Weights of a small transformer language model.
Size: 13 layers, width 128, 4 heads of 32, MLP 320 SwiGLU, vocabulary 3031, 3.24M parameters.
Architecture: RMSNorm before each block, rotary positions, no biases in attention or MLP, untied embeddings.
Training: a variant of SOAP for these matrices, 180M tokens.
Each number is 500 + 25 x the weight over its row's rms, rounded and kept within 0 to 999. Layers, rows and columns count from 0. Numbers have three digits each. The size before them is the row's rms in percent of the matrix's.

# layer 2 MLP up, 320x128, rms 0.2, rows 22-38, columns 0-127
106:506477517499501469502517437510506450510479506519522470459537527515508505498503567516471488463492501505487502569474489477475499527529521495509509559461486477506499487480492470542531523451514454479536522475516471482484495497512512525483477454508509467510530479506492552505497477511451499500548515495486512532495466493469503463492515482471495524499490456504469542471507482478512482503498
103:469532500475530475517484484511521492510491499485486539497490535506483525506487496509482476528496486484492513489478477493482495521447447510536481530529586445486537481500491543497484452476545507464475531498449520524500468531493521526496467500508470524500549457485464508478471492495491456477488509516512528542503474544505530463522486476505503504524484520521505494491474459504496473480502
095:482511472506521490490487466541504513552523511518447490532542512538523489453522536515486529537517524525518505525509491531513497513461483492481486511494498480453472503483443488514521531514520471517480516542483522540480493514517504505494547479517533540521519477518546518492472488499489473525507535546462495462494515482490491466504483500456505485525493542491475493507470460468516468485446
120:493492471483503492509519493521513499549498492478464492510464523496442492502507499511517507480448492509478491518515475474495443476526509534498537516528515482535476491478510498528542509528449524522524537467519507503495443492488484492511496485499468495510479489507453527543432516480535503488494488476444492498533501535498494470504458495517519529490496485513483518419489445519486525483495
094:492490493519526484494549425557516481492503493469571502486528447495551502500493517484544491503497484499500471489508497490545495479503475478500465524508480489497487484507484516481503462453475538514495476467487487461491497454464512486495537462485519485478503477460488527515503490517437505491487508489503512507449486538548475458505513523529497503489513508494545522466527494517495528507485
096:461526527476520559523468479481504551510495520499531519459478545502502502513466497474494486480466505504536531462498481564493511479542523528537484561495481549533512519518453521499498519519498493512480485467528494517504474485501503509462493512497504511510497518495503495503493493531531496486504528501469498507502459517553458520456454517478459524514500527507499502450466527461498485505468
092:535494539530546496469464504532531542475534453519497428491515503504482537499562478484516497486522514495497491491519506462521457472548458489506510515482475516465499513517513517447434531468482502511492523487515467489498458459519493510498494494498489517531530470507487514486508490525528480459534544529503493482490496491479524506535503486512522501488521484498517484519545508511482478479454
090:526519469542443515493510523507509504459515478469519514528510486504488477519477513520531454505485520523510486492545529485507534516499526428510493530534466490524507478547512541491520535462472473524517494484476469511477500485524518491535479461486539480456469460484505494454509492486512508495529467487475482486501489499517492464488550497493484520525474476453538539476483497487481508510456
107:478503505513506479513449461525452514467474531504519501541504519518466511491473489552531446477504529510519459505486505484532541517484483460530497474523511513478475538522509490514525475528501490486526499466517508455513513502509488527486468475453477483466467511507547512495530502503474500476476479452528527510510503467466521508479550496492493510472465510459490500475500545517460545533513
110:512536511507506522494485495527475477514453489561477509473480521530500492471503526488473520472533514495503529468509491476510504553468451545493502507522553472530514501475545492495536556488503484533531467432509509517510491483524501485471481501513486509457503502520515496472473485459495506470486493474509480499523479509535476502513520450441509506457492461513504492538484517482479480538517
104:511525493517485459507490468529501468518525495516496476465516494501481532506510478467524469505481472495475497493500498493515541512486496542498520505515475503469445488479494526526495497507520463522532502461523502491503500549485492507516517525501441537451472483521458491472483492531502419484559500514488481464495481494531456506501488480535464556484482471487497468485510522468531514544464
099:530467497543491521496499472544479531499512545505534491510465524467511547564494482523480483474474486493494537522473528538525493527493492531495502488504461473470551485449496526533510521469500508491551499501525449456482465533519543514504503508464465508529530510519518493501456503507526490480513529470506505495487482478506489480508525491492483556481498522483493530530463481512481535522498
096:532507483509511484517509484499488481480555467454470474450476494520485489491503524502486498531511542467468483472468485459497483481497524504493526542503469519542475498495502514548529546475555496506524455490509500488500492537517557499477496503520557515477539489480505454532522514492520493555506476500453480500509491508551478511498501510478494516512485483467537491483472522510464471541513
093:487463491478542498547486488457505526476498519538493519467451525512518462486515493503500496546483508494497522473481503520474455526482490478509473513485478534538489533467494484525473500522475516532494458491516483486516473472542531554490479521521495468519452561547504490497508490457502489468500500503485527449496539534520510485515491493477505516530489487491534496488521536465532511444507
097:515522497512501471468485498524458516486519506552527504502443476476487518473450514509451499501450500507517506484488484538535475490505503504498513483488450507494495494496476493484495531495501494480508475509459524496473515521517495476522494474511498515461494482523550431497489498507480468478547474530516491519477526499488487459517476449535494554514493531496520561567512513483524508478537
093:522495491458472448487465545493468520510510551470464527508530462459464461489480501519502487496497519533499522506524508486533514537470499502495491490517503537492499537502524502518517523460528505483448539515483471504491510507507504461543457459556487478500494530517521520501537518484502516491488472466445480482528480527473534520506489516514481534499483552522533503511485514520461511525528
106:515472523478494557495522489487515522511468503463475486527518493458499490518530521500499485512498503493503458516515506471501471553543518516518447510476526463553566507500516492547483502491524520449491516533492498528531510496508488513486527484514511514511457512530494499491502490541492543551474467523516470528508546487517478534488466473473529492516481460498516469542501525507510531492544
# layer 2 MLP down (transposed), 320x128, rms 0.176, rows 22-38, columns 0-127
104:485493521474464510477516490547508492494501467519479520520478487537491495465482523494458524496489480528457511498481467511483491497532534477500528485507442501487514501500469457552486506477489505470531495545532470481471473500504439506508490481511487508549473479507466472471465465526480518522524501501510494544491443510493515451453487521522494533493506477522537524469466477488460463492475
103:496459503512480488509457501524489516524494506483520515544481497474526531481431527499496480526527517484532520540496548468433506486435480518557524490518507524507541498494508507500525472491487473440515479483506508532471518494505477543471514498486488491509478473486522518485537474460506485494514506528503484500517494517495486471478494501539524521483501441470520521507463533513492487479444
095:498471494513532503470489440526487506535469503498476493507474494516475510477523534495494527492447486489560513544481485491533531443497514488513524521489517519488516478515486549529505560515518496512461506482512502499540504523465498509489536469490520525531511494501467475491503482535543459489526553480480511465519506507540559454514523473505476484480472517510485469508479486545488511497485
110:504484454537491521475505452513521516496515468540515510513519565478524509499545495519503483522508549471510473502558493511499522483510519537458511542519462493461509483513526511479457519504498515516492487480484523509510449479449482516503499488492524544501475529513518492496522534472473491489474516506508525508508518563500506500493532469503537537443523474442511507506469463507520507486508
099:495523465525514523525511480482539518496493496515490501529520511461497514511500474504537472486523510482528520491490510513502551488484516479526481500503493537537534516501500556491543497489554513513535499511491540489537515496488528442495521511508543522485530515478528557472456467460517516489517504491498509527455519457497486525486498448518506476483495531488528543492510488517563450456508
096:548497489523491496502486487505519488519512504466513500455539569512492467485521475531484513496519481518527538529468512481497534466493489490504462489543474498494544531529515525494480491496479499499527483449499514477527513520471485499503530457504490497502495506474494504497513489539501491476493506488504497462485475546446463496537438499466527484517498470489456461555545563511506490471496
088:552482550502521551484501521528456493512499479499521483497523449514514515542525464498528520440491500496516465489496453480522488446491522523522477518509479507508484481487496543487532494478532518508512520476511531465540506488486483525473495473480519517482458467500530513530516527543509463501520500535495498497450515446495530494526465465477546513517506474509490548476498489488511512481502
090:499515480507455535490504517481510477454481550514508478518521481514431519541503535530520511518475497497499436534507498477541528516488510469453531476492520543515567536566506509510553518471499522473469505530518518494498478450490518476503473518521524512510477497490473483456477483488496492503475492515489520497539499487510504500497493518495520477530496489458518516509454490488495518531523
105:470509501511483513479490469484473487525536487523509530491512506505484513493496482425500516493529509506501485478504474531479531577481489515513512476498497497529521504455559515533483486474485535508505503486508514480514513520513530461556526515518496537511520520557519524457490478485513467531506495485487497462520525461503481519518518494457459500465533501469519538506509492529464504522573
110:525511493482496485492499503539517514528503479497521482495498512522490528542505509489514508503495468484519479514516497454523558495504464571527464503455513483478497474477517470479474492514538512456532454504470533493535502468529484528483490521518502498457478460516540514513494485531533494511476463498508456485561479506510486487499482481511471517462432454519505495541507540496472505467501
099:522550516511505519470493604461502501485470522514531541465444471511509482502518497511500488480493530509477490494531516482497478495513567506551475493486469464457508510460480519526485492513505507481455505539480481526503491480467493516494529491451516524524492468469524481543457501521501509510496475505490519490453513537498479487509484507482530492496514500482505481544501503463478496516526
104:523509460491502498481510455491502534536511497526500496489497496464531531490512486472489506494489515502544526510510537484540480487501463567501519487472476469465494499491491522511528479486485523483510532510550498461490502467490517562465470466516479498513526514509503457537465484457489529522501507473536499515469535473537515493532550506481439481479526494476524502514466498515498540483446
099:535511507529508479498461475484496505468515519449466517541500503441455489523508519476478519501521494490502507538466509497553500499500481500526450499485509452483494505470493476527511510506502491501514497488483476509508495451507495529504504514433511484513492483472546504492540498501495536496461549548515499490524480487491515434494475500434506557499511506473504531458507505545492503507539
099:512472502523538512536485476508508505506524517540547466519474473530503503491476477524517456517495512515472502468474525518501510476513458499497483526496499524453455538500457526520484482541522515454475534526503532475498576503500483508510476503471512500523464488527502501509497471497423511578483514511474476490495487475459500530538522489492510477513505503482503468494531492491468482491517
101:518526502513520463485477479462500548506519498511464499515499460464473483505487530540503497501477527548491467501511487513487504506537490499486513524500498477488498482533420504459539483480496472472454544510504482527469496509505497525498506516472492514483485532516492468510536471467532504491523500530514499497531561508496491476486495519553505525449563472518496485526526506554471474517475
096:469461448464467454510504535521537536488523518519492555500508509484496463526523514517495525544478481475469468486478466518519517544518499529452484526489527507474514511471532506507516488493503521499494485520494492489516452563517490501469490467511442483520487494452503511472514515478508476481471521497507505499572527492518504500517489527521486512486461551485503506532488464535509516511509
093:514525533540502454518500547475457477477508513519499499497499509527494489538474486475495483500530473490493489469482519468497524464509536458512527446509498517487499499486499460482525440511467490531536523510471473480448488510490508514473520517476518485444504471506493489512506518451522462434517528472484521474512497545517530492451525499505514530479515529505484466509508488483532470530523
# layer 2 MLP gate, 320x128, rms 0.2, rows 23-39, columns 0-127
107:505508492516520470533436492493484514505469474508475597492525481480524471508433520489464514502518523514481527494485519480492504486476435501495504498531521489470531483481494498508469495510471463507498520565501522519494493508560482522491533516504469524461507521466507478479518465462525487483515493491491505499520491526522509499528500508510481488465483472505484504533483520535480436509476
095:465512533534530480485512509539487517509531486497514455482480508532523475505511528476502501506491456515438489505487494516506483522521419509490478511493509507467538479476472475496530526443519489524477468501504493447492509493491472478497486478472491487520500480538520531525468508484507471516517529503455498468440497486485507496512501511462524513475497544502466523498475514459509492491422
112:495520512477493515520499516534465446504504522493531544499529526510497507499518537467455475544551464492503523489418535491494472479475500500500508520524527497515442473494519510510517488547507516536461488509513525515484528520514515501496546548550496495479507485506474484489532480496471539507549469524532510486507515518498501465463487511507486494514490437461482476510500483531503497483514
085:475509507493534490497443533497479511520487508475493500483446544512489476483486464488466472506506502481487494537499521503484457491493538482529506505494537516469506504495506464534515516517519499512484538513500495548503520479558491504548476527510479535533490492536502471482470515476525477490522473448486453499564501471459531536507496484455506509505523502479495452524505484469528482557516
099:549508519549498441487520497510489442502491480492469492504523502519528531508525496506481499485510507504469468502499488464483487522471446487485506496521524462469513485488496464473489502457509499455540526516504485471515534497471462480491530500465465504490487493513496512505497488460446507518454523537525496528534508506466533493522564489515539474491472458505528533534507460505484459485487
084:465473484518499522532495485531453487496551468551479541499469468488499491433473481490508487504507476476489488513471502511507499483501494491506490514494538519497506496478515501526466499504515490541481487498500507466506479541478466488427518451485530503497528504496474550451503465487523503439478522502481503463510497539494498465440456485491513526481467487496516479497492490491487485438513
087:538506514517498515500523521514518482506551497486513520491509547515493493511501504474530535512531509473484500538557514492462507459483514506510481498527485503467544477508500505508489509468444484495542461478447519497462484502474546522497476460487536548471480520509501494499508498467525537478487485509433480501514452494516449503486476487503506492481431512462524509501480473495463504504532
112:479506498485488485430545523489494492534503501461465489488506485480511446518529516456468572500484488514500527501525507537483472465478544536468482511450496515510522466474477509502500488479482497525460506524469487511514453512508500495509524515496490560519513496520482490494479515485505515519551524523494496498490496537532491498518455486460521468562508496527497497524542473490480460482502
103:508532528499540538506554513470465509490520475494497467499482483484533488508468503500500470489477473481489486477504483492453466524508464528461560500490482521518524490532449445506497513502502506485491460512513534539517442498527506542506482531503467480499519504545517482497501483473504516487480466447504518483487485506457458480503465500502527477492487453526455494515463497476545484504483
097:468488506505497454507502469516479447540505493535486494519515510460489541503534448475529494500496465470483481508531506488519515508511519533496558518497489492496475467488501470516468515530506440536519501474512498488532495545476509498525502498482469538484492475531463487492457488529498407481546511527511476451491504478499458518488514518506476536484464484517488503489507514472487489514477
095:472507485480537497461507536514501473485493498481515503508474523512489488508545507521475502541511511500515507507525513490487467468472480491457485457471523507474519517521476470509497451523503487518465500504469511542511501463548515452518471547543552498458480508492516489506506502434515514540537519491479525526490500479476474538496508509522523459514478499525489419502529464473518480504482
101:484509508526474487458502513541482475454491502433484491512466475471512461465502487490489502554510505510462516491483503477545507488474470530495504501507472493492508511490512478513523520499486501476512482478477523479514506479514555449471459491473526501505482513497504478514491527428545497500469494522486486482463438528512498478479482462493492554505504503500512502476502560484468442529493
093:520509493514480474491558529518507483522482504507484554449491485454467487459473519486465483510505508510488453480529525521500518526485528474491471497481531520506464511473514469496490491472518548503520500512518485496502527449543568527496485528498517506519490492468456509545502505483519505476491509482485485529485539505498481506484476519535504502569479469547484498482453485506520508447514
098:527521501511513524503531469489466474491505486483457477493512489495508469495495554515447545478500472487460474472518435558492440467504513511489512494445519492479513469512487510500486522498544495485497470496465521509514447499491494521505447467526508504454524481544499494473520469491486477486496468526497491508512498490499494521539519485487495497548512477503484492514514497513580464487506
093:476490514538497505540566465536466457487523451471479518517497541526514505464512490468498495476464517548451489491496469489493493508493545493536505505495465453501478484510508484500465523487489462530515486502529497487517500533518497495482489473470536539495525499510498491461480471543504444497454526486515466472495499435509471486499482489509523496507519486539492470485489481542524479495511
106:463512468494526487505429496542466471505505455529507509476475480537537492493476518486486541462533483502516535493521520500485518470475465489492531486508501523472455554485452504521494528489493509548472508460503498488456520515497523485486470509468484493513521500459522511526520487461489496477489541465484523459483465509508515489512521515512500489533527512500495515453502461483467478451466
114:516492490462498504530516462476556478472543467473512501494511503560483563495502498506517537559485474463450519501455493489453503530504540488502491447538522520505514503508491502518455479511512550507480539495483483523504489515535490511524531511499486476488484507507472489522525538468505489503497509555519473468537497512499488538493508455495489489508554505518474519524473479505508511524491